config = dict(
    n_layer=9,
    d_model=256,
    n_head=2,
    n_kv_head=2,
    head_dim=128,
    d_mlp=1024,
    vocab_size=512,
    activation='squared_relu',
    norm='layernorm',
    norm_place='pre',
    norm_eps=1e-05,
    positions='rope',
    rope_base=11700.0,
    rope_fraction=0.25,
    qk_norm=False,
    attn_scale=0.0884,
    bias='all',
    tie_embeddings=True,
    parallel_block=True,
    init='normal',
    init_std_qkv=0.0531,
    init_std_o=0.0,
    init_std_up=0.0531,
    init_std_down=0.0,
    init_mimetic=0.5,
    optimizer='soap_variant',
    lr=0.00593,
    lr_mult_o=1.56,
    beta1=0.95,
    beta2=0.95,
    lr_head=0.00624,
    grad_clip=0.5,
    warmup_steps=200,
    schedule='wsd',
    decay_fraction=1.0,
    decay_shape='linear',
    final_lr_fraction=0.0,
    batch_tokens=32768,
    seq_len=512,
    doc_mask=False,
    train_tokens=136900000,
    steps=4178,
    dataset='wikipedia_en',
)
Each number is 500 + 50 x the weight over the matrix's rms, rounded and kept within 0 to 999. Layers, rows and columns count from 0. Numbers have three digits each.

# layer 2 MLP down, 256x1024, rms 0.137, rows 51-159, columns 512-639
404555540524475375470472491491477548578522557474443600413469560502455495541444458502306613466526542394448546502453514502463478481432486481540509537551545471474572552456485410444526522436491611501478554526466497495474516485497419522519471483574584399504495401444513533457539473447461507575511473459539473459409537518445501439558571503521432490505389456433439557428576550532497398414575
394604585439436517473514478543601492447495574575535462541507519539529545530519436485503448418351491465468463448341477518456489445495417518480426501543468510469485471485545542520462483526422480492597494522520521546447534573482557490475520452532413467553580613519479434496442553550543508520473439534390527498573523453543580547541466424467428484558506458455433522511435449444618466496485
489592402411561588549449581524510517519518492461568564493548472527506548490521524503540436504478485459535494412487469505486431476562494462493477544565448422455412573514481500498531438408543435531541485601474628579488545471484499527609508502480556533481501518619468380429501443439521540423486494519601529560513472570567481525441552509454461444532473445567573449547451516504548596463524
454447519440545435576500542398538532579375484441456536520595447541452534583475457537483466553520473489522430493598523497549447485537538450503458550611384505544562464461468539518496456509533536505492578571518418515516607559492465596427481529590485420486545568501498545503462518461511461529450521541464561547421522482520500526466467474558451591509516462451545486465479422644460472422524
565427463348553404520513472541477521497514472551439507511479515512529508543513558434551457485509519476502449490546533597511513481572501461553500459466502552529547488513553544497506625458553538496462494391469490514494512428471472448509456498443442481548477551465482501478537535566403583456495503494550484485469416501503471513519567504461496484450572549523525503440488438453472461451545
502488465575386475575537473512433430497543536543545555435446445549469532566451558503502498552506433554461514428544593457436497588509503495513464520497537516517538469491486547555497461502488508506490468519407604452540478383580577464413481596580473475447469411564456499494528578494508458482529466507518590569470472472508519462535448502485467544480500536458528517540522528458438425549427
465549505519431499490559511470482437526462520476433487433519481497490442543478465391459482378543547389437438582347421546503565528396525502552470569509479445543535482581557413574609516608510514516538498377495482530525418532581520499531506559536476431441433496462529556544508571473432497497575465461424468464493420443516537540491555524529513541431593504503473519458534471479515424451417
441445548444534541399420491554529620465431529513468552464472487480486533591593486500519545564367634477553566473569468507540506558530582468514600507392535505559518542457418457457510518473466506508578453489539481540483475454516515470499502405454509500467501477604555527535468437453459601497489573514481549399464518539516555599488494363470450519557493542491513504511577532537416491560482
571510550458441536463465512458543430480506448490418398521491499526427550461587587474569547606460489536525471522447549503569440548563463437502503519465488465496439498475490445480501393412523483522503536486524497526467464509560508439473490444500472467574538424472520436493515489420602532456515526607458565447514456545463528463496513452456461478486537492560400540520465495517514576569540
522461590538490541463594513440590505480514516486525532486433541498483542563501482554514448480474550431450528517481457475458459468538505467455487540428640406501499607506450572465510487513503518499521565519471490518513532514516470521611494545492603497486479475446609527548518534515575524454586479454524467441490513503419472446491489491516524559477462577554461578528556529508590523521569
531492573530493527564449488605538506460550451502469373502522515457540518492474513454442410590477499482571476470495527516510581510511559538395556448534493604409463438551489504474436494484575522505540445426500400428409556511498444486537467409584570536432460539490504502478436536507450492448609503459562511565529489394598523559460573473515535558535424587512492504478507399593479478448586
481509510408478541498489447539515595508518465507468565386482566468585514576516552503505459491515505498482456538431493426534496463516483500586561396485464630417488481413545567426535558520491518494497460493375484549515484563418459615494513564390517500478500515528573494450537442472462471525525531561515534529512444565598519477483586558608492542426496509483575499418567524557481521486451
556450513473533571512503539474452541454421477373596515416542452501489473488470429382432540477633468527529524451472488503425428503400459461568489440520573546544568489486439542633454493520542488463452482485489463429452452484433450533505452537421564471450484445427429449473519482512514602490473521568469528511399481483531554395476452505515555560541493405496573553567484505459494463599466
482473497470474489509429568482385408500464462519506560539447459498418540431485474472549418568552582658559499460444565540464457441479458551469549558472507524472484454509519481452534540462457563483527543596509516501549444631496517538478516530496523418418551585489509544600541433523514548543384568550501479435616495628509475513576541550407464557468517464535553588484487598575606518545421
492519512421550455485525509497531537419382368400417526515531475595529490489643538469561530487468456475445480459461435534506552459477499482546475416533454550524406492476467532430508545553363479526495486502545485525453493566555555457560484458590513531455535525584479476462540466425430550352490511566447569526503515540509469466534483483483530483540468423490477513528497530476517431497531
509476460509471557495474510487486530470491582530455536521470563521466500554451449480460551467531535526439465496586497502472527432458579540523505504568469601549469566440440484562486526491508444518526489518492523512455524541517514456581577531431398448559480442559520462452514542462513466504432532506472524547534476446421527442540517410454444522474493443504468601503526545435466514576437
528487547557528461477511487545480463539484514486524497499528514566488478552557397493518494480426440448490604517497495552468518538508546626445486490472544577552576506400546516432550528523565515487563483517553522533366449507458555496428531491466488446503405460565570497612500513503571481518450505546484548436499444502476545488539562546448411443488448468532445502492539511514561465561462
470400488525548473437531548490483425501459450539497482443538505522474495601478588512600379462461511551433512539471449489442492535499541611481481465523544420515549474524435551395511496529492473515542555460464536488463502542533461519539414494511536560588454422507448471483490514521536486488495519461448443568531490507435461537542555493434432516587569532456499459471512437495585507491575
590496454392562466503441508453466511562396482521553503510588487488414476579519515499504466549565546506492563450493523534501492464432434478438415523499449567527505529575572486470458394529515569487493535483539457487399571470552533469524543517546426549457464460555456504477545468529446481583532427505472463559428496429570507497467476487536463572422493436397500467510502467467512441571454
547482455520535524432469462464518425518498532550426505563523507529465544490566479497484588526534456500491377537534574526536575444476519504596444509584471429493529433495480517506553524568534485514496525495458567435376486530570521490529433449523475531494464510422571421545550591551534458546537502474536465536573500522531538519530457499547536552417459487432527516484550626552616466601528
490461546483481462493445493602451492509480562488523541537544423523479501399485526531523367529504491569451510508494554525554502469505474494460512552538491468376592449477497493488498543408461534509501507404413503457477520454421453527518483514509446480405464461511522487539535521503388495545544403552584656470547493411492467529491468476469509467430532483569507516448536575437503518502584
487467542471479554563503536485589399408523452477559493514504494550488518539569464463500500556448459497502535535450520587460488523405514500503500573499427510609431601477457475429421606562496460510417481424466368520457513609474475467426499512454492437521521522438612474470564506476517593524481538408483492527504469477446413478548505568398547463516483419462509430514471473451469387459484
475533470412490582491504508483499493484519522516489555593472499451463449462520536494549522436501546496465497534478503468493483515531489538512516543490541500533459509596389416553558486522488524549520638554475420522462499531394533466487460559452539486495512443554501554459528454488510448584583444540470437474499545559442438504468442586514510469555498444548522508577431392499526578454513
509468457470472510387531495549580420461467433465481595466552453454560462509460576439496435444550535464391488502473552561484426491581444423515470533537455454525453479471571500402509547681538456452490500479502622423607448492556623505558583550468507535556519540554485439423459510526537458469477591475520560555546478501559548498434418476516421592407591507442471512574505424434437568588484
530487557527482415487488545474571508383541484483486543466405534525468525599500562583505510529541431402518491524462510527569385526483464511557482515650537530460441585383560514528540511526588581514444517477475473432552563557427528444465550484597609463506437431518478523548509528453502447541501540507440552591470574543465540456401597404582394451407549506498554487452468473513441432470462
516593562471517633559471558458575470514515538470428516465420524467571542418415547483527486396524402568473431517478480480445528405493450511480514541636419489584531557514396447540551583513511495510501508512505503537522518588505492558529447582474523581546646486504467548457485611507494551369514485543546539487390443522483417425574400511454521505545488413559541510435511427486486496507481
559494493461516492500433504442489454583555495495503427467520525503533456477542528546530574524605530517482462662498523420592475483449478581526490534582499494522561503482476569527505517584528421473492485547508578479559444577565471534504631526484515490501471559360516518566549581481523479395578521537514461438694484524514443582438432640482460459473545473499496484475546516502459497477557
485456530461636497523493506517558480438550409449424476513507500533590604465430403531520675462494552547487454436551474531549490471472459444478467598565518494529497577493493490474578432560459549504511522491477456530565562476498531534477543410519454554437491550576494483510432504453536574403523438486483569454419545530510512623533479561454505473472478538582495467540645473552488534522465
514512511464437503504495405482521535506518593548521512475501466440500381543496526523458433443452537442563590475523432543600474513578536550520472490552459501510501507533553564523502458519479491501475586552489466620501437626543459522462497561555418577455551436524478509459454475507491447503567470608494562521526571457518574486523480547448469522627500516413533411511502472451492568434557
498452592534495563530498531561446467501413558549503573519488512558414481494519524535543475546432487554513494531478513533508577430527494523489508630508553532506455557433607552581463465542428554489447484476433517510473517546440453524535445504564457463494443546479562514561416465487489485516483523498540464493438517423540441473372554548531510476464531479468552541541582517502604520429503
496536478468451409564661528493557535485537524522488605427437442518452488503467546581454473596518466435445477477498466500435405422512536544440521427482535473496468579451521500476523533515606578498389422431562474457535539613468457521513551466543578548440494529467519509417515550511523442427526525440451473448499552452463425487496550586470584533467493551602487508518517500394404415459487
438526636508504504479409492554576443466537498516516521442526486495597429461464509545480573513501541424480496464418529481569442526518444448568565524551507517467394517457533582491521533570584502498442473506420595563490553472487531435578500600385494567460489594452543467457428563536486535380519537467525566483540554418460380462526609457469446541510415515451512432621478580574490521476476
463511429465607575532538437433521428518478558477501502443503531564465507459427493419466461502486518536450531510416469496505588526495529468436471468593411476513495575477396421516421536474427481492554612424602451465492486493499459489418520490460449488404536481538456437463511422524552557498520601457525481569474551589550516548410468472452556493488412518397427465425428444492577425478484
484411478449476458578455511465485602518403576613552441573464458473506451501562503466485433552488499601511549520550501529495519520540475467443511463518498607547468432515467529617465600562512437500473515443385513455610432542509457540506476443596477467540600485543475512478504450591472523518482464530526469413438513508518471432444472417587576481401582538608416580466545506522483442541475
532509416466525494469477557495560648537651654561453447438417546573458452563434527541485477506432529458523500471486477485461556451434507461474493421491502508476479560490546426461487531601478514472469490485464458442486505446494440518497517514478476516418538554463457487415537474568558498470483520533513563529505413512388501532501512497447512568462482483547488451374561536484467519458472
525569517412539392482610539543461516557577456535450499506530516420505499563580502588461570655518530542522509491410540415559385536540513493541464484438528507508539519514466378519560447566467523525391524529554459521501562491524487481581451542508541548399403481522498418546604573479462526582515496573601583418412547515599479496620483386522495440517512485515536515518535577468452593515486
501580380520525366468554526426412519534571541557451489449552529497532547453493472552496493454497398525541500522629467522526550539482457571490506493489474580462578466500494523504416527573513506472517486577462546475484407536513529457513545507546417559506479498519491539480510539547521496542590472487534459482575502463528505562343492453511614446545557487553517548443546559539569436552484
587497538620503561532495461489466498429363490489462387449511508525575465436436525527533439517526545495448362464441432487512459496551520497493525529426581485488494544447478411437502591554439527502477542560446428489468507483555431458475455441523418519562519562465493491483527507486496524549483529561557470483495507497521499474567505445474465582448493503450573467581532581507517478436431
546475507494466542484535567469456557461528534584566446578433472457575466438490561395506457431530467541577512508549480615473552544536557474441472494459467533452548539501536423465574548432594544496440493488497553511404448526486429601559401497530362481600559562498628475434418502460549455392444526509489407524524483388507523506586475451400360541517533482483479496523545534562547560462548
515535486452522488482487509495494548582388574473461619569530474513502459433500464597537411407611523504466552544405532535529456458444471544402452539543501478426529561515505436552482472523542557474474457490491472514469489527439455528521526469513489565510500544493571452540608483556599526495572402535468543515336474573471437559531444432599517422531521584523536505530442503515455546416562
498454495568473553501428553459487508502505454441561422565491446538489373506578414448484425599534533469564540527497550653501445517551428555529605528547481492466504563507527440478492559422513495499536501448465534474569547456441506437483483466462516412525506534453537510541565474580492485500478585570470562463507418552425455524521452499455436470428531480525492416501474626545484507589555
463514594455606518494554495548475397534500598467451520551413525526488544474428419458543522619521416525585598548503574571499451460436552469543454556479500539520488575489444516500539472567442495486504515448415372469461520483520500512471554539532459565501511426484456634482520542492484499512426450563503540426484540437504433489473453556566564428564526511512503520503480514411461594509550
463473513529539475505599438516537435507584552500553476496496511484517486559505424571449527562511475530522478483488476409571587443516536562510490469480526602547519472481564435385517511596515507517538519507505516467433420546618562556518488510530566519494522537566513520451575602498516475526417503446554494464512590428445539476500396540465502550502462561588556590507563521514529596456507
514530439442544574564567498396523560473502535485428514452466538505446540550567463536477478507471437532493507454515504485554430520382510483458490393402536411572465483513579623503565526405492600496536464513494461485381574489504484416609524562434502496464550554531515519547528529524427520479507509475503547548441518433395434496497560466367514469428542513536414398465485555457524508471502
474502467507505586473550509522559566546450554493438402445451513472442537575530449510566425522524545503532528515443496497487544520458442504470519469519450476496512613498493548456508555556518488509559592525404550499454480472502511404542493531522568493495461413523546482501517537561525524499441456454596479494483478487553520510468524408526460531509428511521478488511579486508455398482517
440509431452590456474454457467529467520563512526473466574455469568463404501569492469553485563496619393530556512429483526478483483586514453559520547454445553508482470508413525533515524598513487460473508455523563495553523510450526508480557554473487522557529515536480458495438555535514524463426568522469489543483483460480478512512511520493506544559439490507525431494466492604446535506420
509520431506545477472493432429591473398517564505439450453564494529501506521466515495501489451533608554513438507432538458500438520493484501553422594545516490540533449447512522481457432559465419500483534576444486449560551540418438529472463454582604484548548470480493571536465397509502517485500542538429469539456501407490565546511471530503482553566515473453387494462571431436489619453520
511456525532483454560536519465456434561549452368464491486516528529427490533415416474520490379394455399454596500430572392529448544615424529469547469570461477462442524518391440509516469600470443477449539441561571455543614530491463420501611507520472520476420440584546502427600520484563540461484565514449461516466544534630528531486434438477529542518436454489451522461514519507496520456523
450467491468503492466491551489398509438591459514435498532436514531404478477534571557516497495541495533526355500483513553501520598487546450467495407516510477494530399503484466499486542509439483508471457447527502473582529490500539525470478484501550515623455499518465375401409492495483505466557442467446523490483597469503466568521527574546532519495523538444474382550526483498466531504520
573552529562390536440563492560453461509487549552474499520511527555608503450484591546665407511456543493447489465557560514500517547483445524446543445540455512566518434450579612420559549525501505501531455448666485525552611547506632514566427535397557391450451495487453578485496516556436477435573516462573643543499506495463443484447593464497432547566468500558529528406464533497477503487482
553556481373473504451543372492529507565566579416461546358495563449503608490440511533498525416445417539598553488489461602478631550546442488495537457486485494583493514545475448506479497529445556529536545535421493508458483501518594587549526507452490494522463428533401575469490398439606453421476475502526418375533504424506570576484408561496496439565550482477452450570565519657447480545455
489551492400572628570444492473459517592528575394520527505534452494530480487489514624485456421539511500477492457542513515491525557525495513496417520527585558551453404477531543456491524604490516515524553486558536405457523513472585536453499499429490596476493526428601508406487437478507456536480546471437478547554459570380441556470530588599421512456466550481433542571418524553480483454470
512558368523482536433508455398487534529452523520427520545565460490371524521593484510540546524422594466449536536596547513521464438578446576518520513512429465500529493573467545532469419407489468500475480546535485580469433482521440447529515526529578492564514598523518555415506456618507545448507634434525540451471487507443513544522403481497546511521435512465432585488533441399450499604490
528481497487488576561591490572536437490560591467501475459503519418490428546521500512558490480575555459402562527377562481519560513480608386490534469433430561431565507414507553531443551573516537475499487575578513466515537492408439465570496532507467460441480398488531492469479590457398537607410431545480599487456582471567558442511557510503502541520514470441510504414418508365517378563482
522507480446445492425577432419539576593348504555542520405524592465532521377436498461525548440569446555502487427524483571460476471545433476468434536372635487501538563512515572487548486487466488554546520549394464496512506435476408505551556478492563607547569396451586382573432497504515496483523523500524499492441458544480433474572445486462426456546445585425461522544465432487422571513603
535513518501545559572529532565540472518475488425535588517483516451470472452536479502385526411589446472446424528486520492519592551438390492435475527431496545480456455473489519494446610539485538505521609492538485539499565424450453533604464509561504491455460491570409442500434503573503464405554544450544514414507495500477570517530523423485395535543483495542463558532478524518479466452584
482541613477409430513458513485476485467423407412538557502509486517459496486518521462414417498503551465617552494409585544486516538517398559504372405525502477471519504458549399497496418498615536500453586521458509510517561467511493588495414481471471464585559592558507527550483418605405504488462582538502450489492508460591472596412462514579519489604539429539510570482552449573517472463484
566512487491560463532423553546412415519463510466457524609571489479542497481509445568542425493449469473501535495469510472443616605579578566491489489388565579430532548488529448519420410542487507505471500446488446543508470480475477464511489520460484437398538443479492525451560520477489615450521593511617605431536480452468518552479567636548493442522523490554539555496468493432550657397471
506480511534509460545471491509456497565512428470451482498515417515475537547418471558464465449555467583479560524509459471524424507434533513460465368494580520464441464503488512545479488504482544495419490557487373493548544543482494447431448525545552461465541476426514539392519485549464549501457394510499518444501623429502553489465571451502543522500490467414485456355551450525538543631537
496545536555435495544513506514444485526426467456488575497509395488526443550561443565571552638466550461521515536477505504459446430556523467536510478407433669461629561487554545492514438543528468490492513383425461440506551505534473524422395489469563502461517485492531585438430543565583582520431562504469528552465481486490483500497435518477466545461515415381520477513519504525439469567608
465572477583514550505443401575430487622412567477509538524566479494450490522498459477530531498502462443503583551548491419492498453472435576550526473483525468495520477512557476508486448378504496484475486504541525480597513543539455406535526473491423507456429546516517583509392399480583469494550463524495484514517535466488453430494544493482444519535519457654449492439477584492481466488423
465491446533399503480488468508468515480496441513443543526530435472464512577557535459562494492384447527515572542450451517494430561520434548567545360451441508662547492530489544601485531505556449496517459569549495591540400660506422576492434552558551516540472465622445431522448516419484546524524466465519631480609438505591516459542666647438455451536520457494509504582483593436554505433431
468546565480507480473542515480533572507479589455513475594554507441481464425557533446457502550504490551508442451602555498433454467538592538590467513629379404588551545470409450490570516452488497523489393472511507492442506523557470485548531533430502428596489434543467543540519521497464526522461539491519523546530456462598466469555466428499495483523565439485584452446533556484446409472472
420473524558487575497512452520397505443430536585435460539528478559430560393464422490478486523545535483490553456520493467462517527475551488607438573563538452500546409524414552442415463476513548515513551463493506461445399484508398531521544431465469446516424574500457564583516534437500492522486624516491513508404506489534499506620521555536495365435512542461545545421556416556555461504595
521479509424485500554473368535463421500469410480510392571444525499608449503497540464500513497487483460552515513533404465468444498426513418440447583550452581451486463583539584390526614514560487501459602520518609445524440464483615567555527471466422551454423533453511451417502535402516503557520546503554435518538454376413557545524467531479497474426549471529500436532547557370455470513454
476538529521492501506497493427503456478520495558508573482563463502497534534473508429465461451528572375452462449509482495437524466528464466504477455449586521463462499470485531438421505506537522500526536473472542500475522603487521461477475521512486477468452399576446466511499497510432465450441507554556535488552577503459463362466506519455448399489447405584441512493428555462505493427500
493522411478575501428377467517510526549538488488541498487419595544465571619464466561451427416559484452441508447568535439496558581492486390476453386491485529484565544567525587492521512495482536501460506451477420582518434451520638474477560491496501496540621503491426492499518498556534529436501559471470522495560561374512537509405584489495580522519584496384592526424518585468429535412500
479451567517591404432509494509558399419540509494584470511569475477547465459579457477486446547441515507484461464498468424483526474551560524499554431427479555502484512401607488474468534558585555519548462413501487547559510473447440527550562539524541606503535548482494439505469508409447531514442502474470465522492488472467515484543591510507526551482495472524443506473561518500511524536474
464446466515523559591596489512432491512495530455510480575429486546497419452570463482539448468524546519537485533514488561513418532511507491478480425391440424518529530499504489454491488424484480486509495556551458470545531405420460579475501529500483530473422488495587553482543430564434481429614504460458485566541459503602469512452540492476520560435482464488488458463425522484462521556414
456525504515355417517441546509529578418438401568491527468470576504483470404508488510467498459540546499533442499474556453532468478479519476530496460541454515538485532561470560538505562464479443495535577491499540445525377514577544464502501508500397505490553530493520457469403534537526539464471553441522480509549493582543516505432504532457550440512541553471508421554529399552534469504508
472438389543452477465522513449469426435488566469539609477567476435561544451446496455550378534505552456566448456476465460509525514515519512590474486471486507478512507514444567452483447605490518508529487446430459524474423566375532484568483532592428437492436541543505493499512626467547477529582452513501453450509456534493511603534420443482503633502482435392544596516490564618549480540477
531485491560521452504494527533500446508495512387505535474581478545450475470500590473574544516475484494533583514455513541515577393490512512474362548462532441561535580461570516504466522513515514492422634529523489494512451432520488454598437472462499453538422622615545488512495472448417446546480482485475537537398490536460531563474450484484433466502434360529493490484525526514471525531533
511536522434557417571513533493446565627463474549495607479496490513359553482502443595473554465527428547525515489624478531466569502401515489536535530553493558479468405432502488425541417512590435473503516510471549483594399437498416480503553450486646505439459473429550473521525506421466598480562491496594481496448602577516581563575573486634563469390553458521550565456399478526482425519552
515383483513510524469480457474448512501488568490548430555559590456594545490543465501506473384498517516521501436535476405476466536631515577422549430437530438565531512560528503479454558413434556509535560509510501482543484618428420476462446552492505505565597544475525534502482460544550521534545471585469408529397530549509503533592452526502535516489396562460384466471422481438547518448419
455552503557492541478477482507507465476468466539471570438475524473409418510401436577435595481551632500505425532533533475438451481555478464610570563554450577458535380423523510569454533529494517515594536580458532439426546461499547487544478536555481533336468533536528480492502415488531558507420418392408440486516528461491524434443600472634552413607562439413514529504445506485574490582518
537563515455562480480575495487508472444530473422435568607483442608507540550471523427490462431501528494409505541473513472483397458542530439495520591467494507477405532387508542453574508467470412524484470494449619499476462509431416504487501547540502499519539595603519449572564506454460493554489512455500438515438553466538472473514517373448556446417515414535517465583498516442485450550459
495448553537511458466504493444573491422503441456433495443443509516545471430447539509482482598568551566522403472457530543521527570539379493516532472454525471496493491439454490360587535464452476501506474503596516523426587442457517516484506461487457556407493536490540571472476525436481575380491475550467553538393539550553447614519425518530571539427553554558441495461517426519498540481536
474397492536520494513549498505533463441526515373537478508526546446598547495572506480556530524473443476451489457498519400541550469499539504569607576456524524556508522532507479502392487595463534502504521450449494423515549526481516502552531595524563490488477524447475545433465404561508546519438535444477403429579585496572569534408477536528468404481489547512516544483475493484548493606499
493568441406464569591481490502541445577567487507478540525470586567607544522508491437432461476433435550609534483476479514469440599453456534571417566528507568504499447492506462508419548552523513498427430361537473495488498526500438441572508409490535558452564435546489543518453386558462589592448442521466460506589450489525611413419601402525488519417480506432443475481456498509467497492572
485491514423550554544450485509522456530391502484479469536491542506586415470441516523484512478484450603519476488608513432531571526543562417404501576481527534501511540563444500503570473388495544506469549452557404509525581520450454465551481468490528472424497591512540455468531561392547566528494464568438530454519476566464540477593512442501517441495537440489426591517496509521500596612535
509499512563508484520509437486439496494458560521542467542558530528522508502367479510568556587493569493562484471489472565499490495544545492458582517520465508537493446461383483565484527553528532503395544486505477466447521389475504538598502490559531458526436510530440434473507569463514516423464489378437430501364486511532603505505548475472450411578484478530503503440516504475504454511490
553453427475469519539515535609463531471503560632574497550473564618460513559513424451503545436507456517503559487565550513481441508530531490464555504531538543461529534556483495396493568517396516526530434476470514538505596446462604528528498463544520539507455466450511454412454460512527521494476460446495536445477573539542470502463405456420437476485526610510490513440481619453557546517555
462521439581418522453467535497490568460635448563519521537543359499593469533471424461569488532589463537483538526397518587491577517512471482532503514510473510474343509514478550525507565524570473511587471457438438473492418517531565515523559498535521561511434513604458507477488516530434498456507478454522459517521453568489514515590379475477481526542509465508545419536556515445544564533460
532441585599539500467485472499500498489507529544501541468509543512563504528500375500606516416559462398476452449487578546453491483512544564438509484500381463498545472453522399502498388504494394504533456525443461550463558501545464554466563476530487584468429550416523585476564536424606507489459550551525554457437410423540470558549426468444483494450521451498488449471546492532464476498480
640488468570502457528597446488437485512511524512505476480463543488501414570530517547429550460509514554478483479536466449465484544505393538472458490408496500505545515551499438462543531552599439499433533447516451491387531474489446434541553514436521538607521593562462519453521459593537563511484469534480440512488524569583434536519542437467453503483576389543479519503470487537536499538519
468500437493451462509463557505501591589506408450492486453466421531474427505536458524500551410555460529488550475561470571476584569541499518515486448555451395504553457526489538392443520559513426531557443465553507535498534509510519566536525437478514520476466469529481575518510529572555509550543515464433467543430499511494553414547419405445450456488579468442491495456479452463513477450465
540469458517488507468467492527506498481478462533465555527537520555545480525467523522473507568491464490529533463453503555529551454516516481540470518486520514505560541495522462456531523555444529481558491531436492458485551507374513486571541560503498423423493467581501527439516512554489491562429415539531439525535524488449503498499487510503544475557439481442472441536471534489573419468447
460469463502422496480492502418444428462489556461392529419502483502572457424477516521596538587403423495429554542462606555491560586368490538467475555505451496518449558446406448493524492446506472462519466364518426526492561449424499511534524440500555458539440443509476479482470441544488462396599420478521555451589420549404494498376528552447461605485485543527447429488588489533576534441421
407517464483473485518453434419363537489517540386425558535398478528427522519420476450616448473515542446614529514404528436534503532446510594599474529486500478497439518467458543373531524500512496515505552521533505494523579536473434484549527577523399557622520562488421527474439470455512602467498465507441457530482501487535499490472534512528559479478425577512516566485532598580510532475390
533517515480542408552566554544552431526460412481456566513522546548576482582548531485467481476467515476522512463546480603505447537520542482497501530464387434537582440508523635492508565576478541485518618518461501517466606553428527474354461451560462383486455569531586437521499555488454545488558392527551469566681501502454499462457521453479476518450506485527544388530566553456494474482567
481421531628511551489497518522486566539554446494587468593398546509547488546536512435520464530531539497530453526419516482500467507452482450497523561487499552526526578409524525483535519551485534458502535491454472463551514514521490458480533520455490535620531542437481439446474448483518428481522512519383553451566534542512430490490510468470558523506461551333481446494500512566458497441473
445565472540447457415525563522513460512423602539505449533561523464453461415459486454440477509479505536455447501510491367502507532400461498492480508458433512567459501440423513514462452547496522496462464475419471452526473579501488466486496487507510552516559560487424505454453491557472550507491578388532465480525572497538537443468543503496512553466548531455502538410456485487460404498453
570447443461447548525467521547408489511491560531487543468506576469399516522511627374503508538484553496501500565480473554549561496450543550533486559587477529503619470430462482516445560565514611475550510507486509577456464468525504579395564453507417467537512524485527576546522496518504502532528422494464456377431497539572477519476497474449512528504536482473508579526462497426550430627548
452490506468527428612456479501390547555526483418489442444511470548435516507495561457540548517437439471511533471462520539547544426420524482507488476528613497519504448450514519622469474519469457503455556456584546521417507514476495512585457549470615399471521592502493441574539442369578502545567531560552452542565521420581406464481456638586488492501525462568518502474448455450535385487481
432518533400655537497457477526489462542464515444441578529596482511454475569518627491564458611539457547514486451552470612489593485525495437476494559545432585504578454505554515554489510485450516481499597488508430487446493488445452508439522465464478495533516459435516506522500537496487492527518453524525577562518505488489512503426549560413530446450350474484480497472494503491541516549465
504487479460545460492494474462407456505557510568468571553592432547555516527536489488580565608457484468417600503464432486500464543562549488512435519469516498551573511587596453657418504475447441511523448506523515527470471505478483486459592560475495454526577481497544462471456606461515508555493528458480518535536587430429398508403439557476481532506461421531574440433539534482415508477505
482523546559619534575453593545622565609500462629529418592518466499359402510453501509463467483524427537517465491505548523546609469462439516493454492419587440478511455437526629429438491399464505484478494461537462517500448492606587529499490504540505489507474492525467491472452462544470565535418493462477411507568580505464508489520497522535533495531452513565408517552488541512408530469534
503486469648509512529504494503534564588434595452426498453521481500541462495474402452551452510418460489580408463625518521475557444520567469535505458541444547470583451508528472462521480397429504488435495445553504469386455585456542462453499454479493523513567499468502503569490469563529504540449491422580451456545630503475510452471488584478501556454445511401563512529432500420458666528522
528497473504557444468379515516459466466571491502437412392538465564610519441431407564545497450538448473511515511534534544534464518583415488518460455528567411475544403561482526561558489551504439494529529424506524495599572616431460387348549505571400577547563508446516586485556522422441515504554449528452368522533477487530493486479418433515480457460561477429502493562629538498531596501584
498580489485535479513392509528466509498513511476571513487465508497518452520469552491512557465572569520445468562467485556534477540516487499457480440427400496448493511506463544508530631450500432473560572433554575537498513508578509476541567535505441442524420516588418519510509471502487576528521532514602536506579508477495547509509445517518468579503508464515523413501566490530557476591400
561497471430548446519491536556491477626403545549532515523476605447533569500596498499509565437491451451533501465454439424492466485563544557588464413561526536598615496453518486550417533445561479497509540502498437576434471627548481486488508476493581584533581452452525466514522559488490434529512508493540540453569468467489368463368572549549512528496447464495504525505461403411481401490536
559470519463484507464438511463465536566493561597461532440651479574447484561558511456495526464480500453578518541526451441502541578474568459463540482427590568469413543490478506496538473518439589499437552525504503452428449480471464561483456480567426421460475642463477452480472583587426487479416471484530544437537504492503495471463457495511526418516493579506524538433495495449505538504420
451554398532435486476429508469448553486487517589478509536559524593547456505522476452472526554487551647558494535497628480515570461456568493458491541510599503571570523599537584374570563529545421494531493394501473500563566402518497514496519497548578502563425425458511501442517551497442496531516434507488622519508512487452608554574502536443497434505459494533528495598554502427661424505492
490428505519403468562602525524526442454428550455448527409420534436495488478523505566512474416446532494412490454517531376586554574523565417417559507450501552459503436495551539483519503564588459492491482432601528495505568433515439411447465527519505522521410442520512531443478531581456547488530431395553471532491458380480571523478579432475521563437445549412520505444574424499417419384471
557514455496454468538389406507507568501529544504520455496529541496554442491471575519451589465515516527570473546477418395575595461491547515512461454423447573549514469524592512576483554528510432491567439515479479622570467596506533476506456516396486483513437565620467475523585493438571435526530530610516485460558537400591478542547445571440572447492501480556465459453566474457522543512526
554533409583510497504437549476424619431437509568507417494496523480592569528620524417503580545467524535555425571486528513582457533532442505474476529524456449552462492469436454552501444477457507447489468558506515505494425505594543571458464470470422547552575543547517499494395503498513519472493564551461562630458464508479444457553428462373493513548452598464579555520505445460571489498526
477499449472552520490531467453553491535466567505462502578472496502461415359448479451518501498552502451414408491499431507455498478478465580525542556449457467437432426454520520453541554489498450512592484408451430488482481547606524598588582530544435539513396489483362529499497463551457464513502555519467574515355585524508378574498513468537516464520461547535474560457454428517548520473493
538472408445461520467529571527554494520484483623506624544453532528576463423465524384452603548497525482511512424462576452456456433553446474509492529657440460489543485413533521427448462523467496512563470532500425488483549477543509562561455480440452489397401490597409498491420514565465514479493432354466451525474487515579486528388486519548589550438533567474555545382464464450516496566476
546567482454510592429516459422501455466453540504609542527564436518458416517533493552412455441454493430511594535498458484401621560510428525574545471549554412492493523428506435511461436513470445509478483566564512509469490513493496575577450434550445515505521410453545392439417498446475468533481470430416532556549452577554411478495517454442475467528491573512462535461539534529462507475550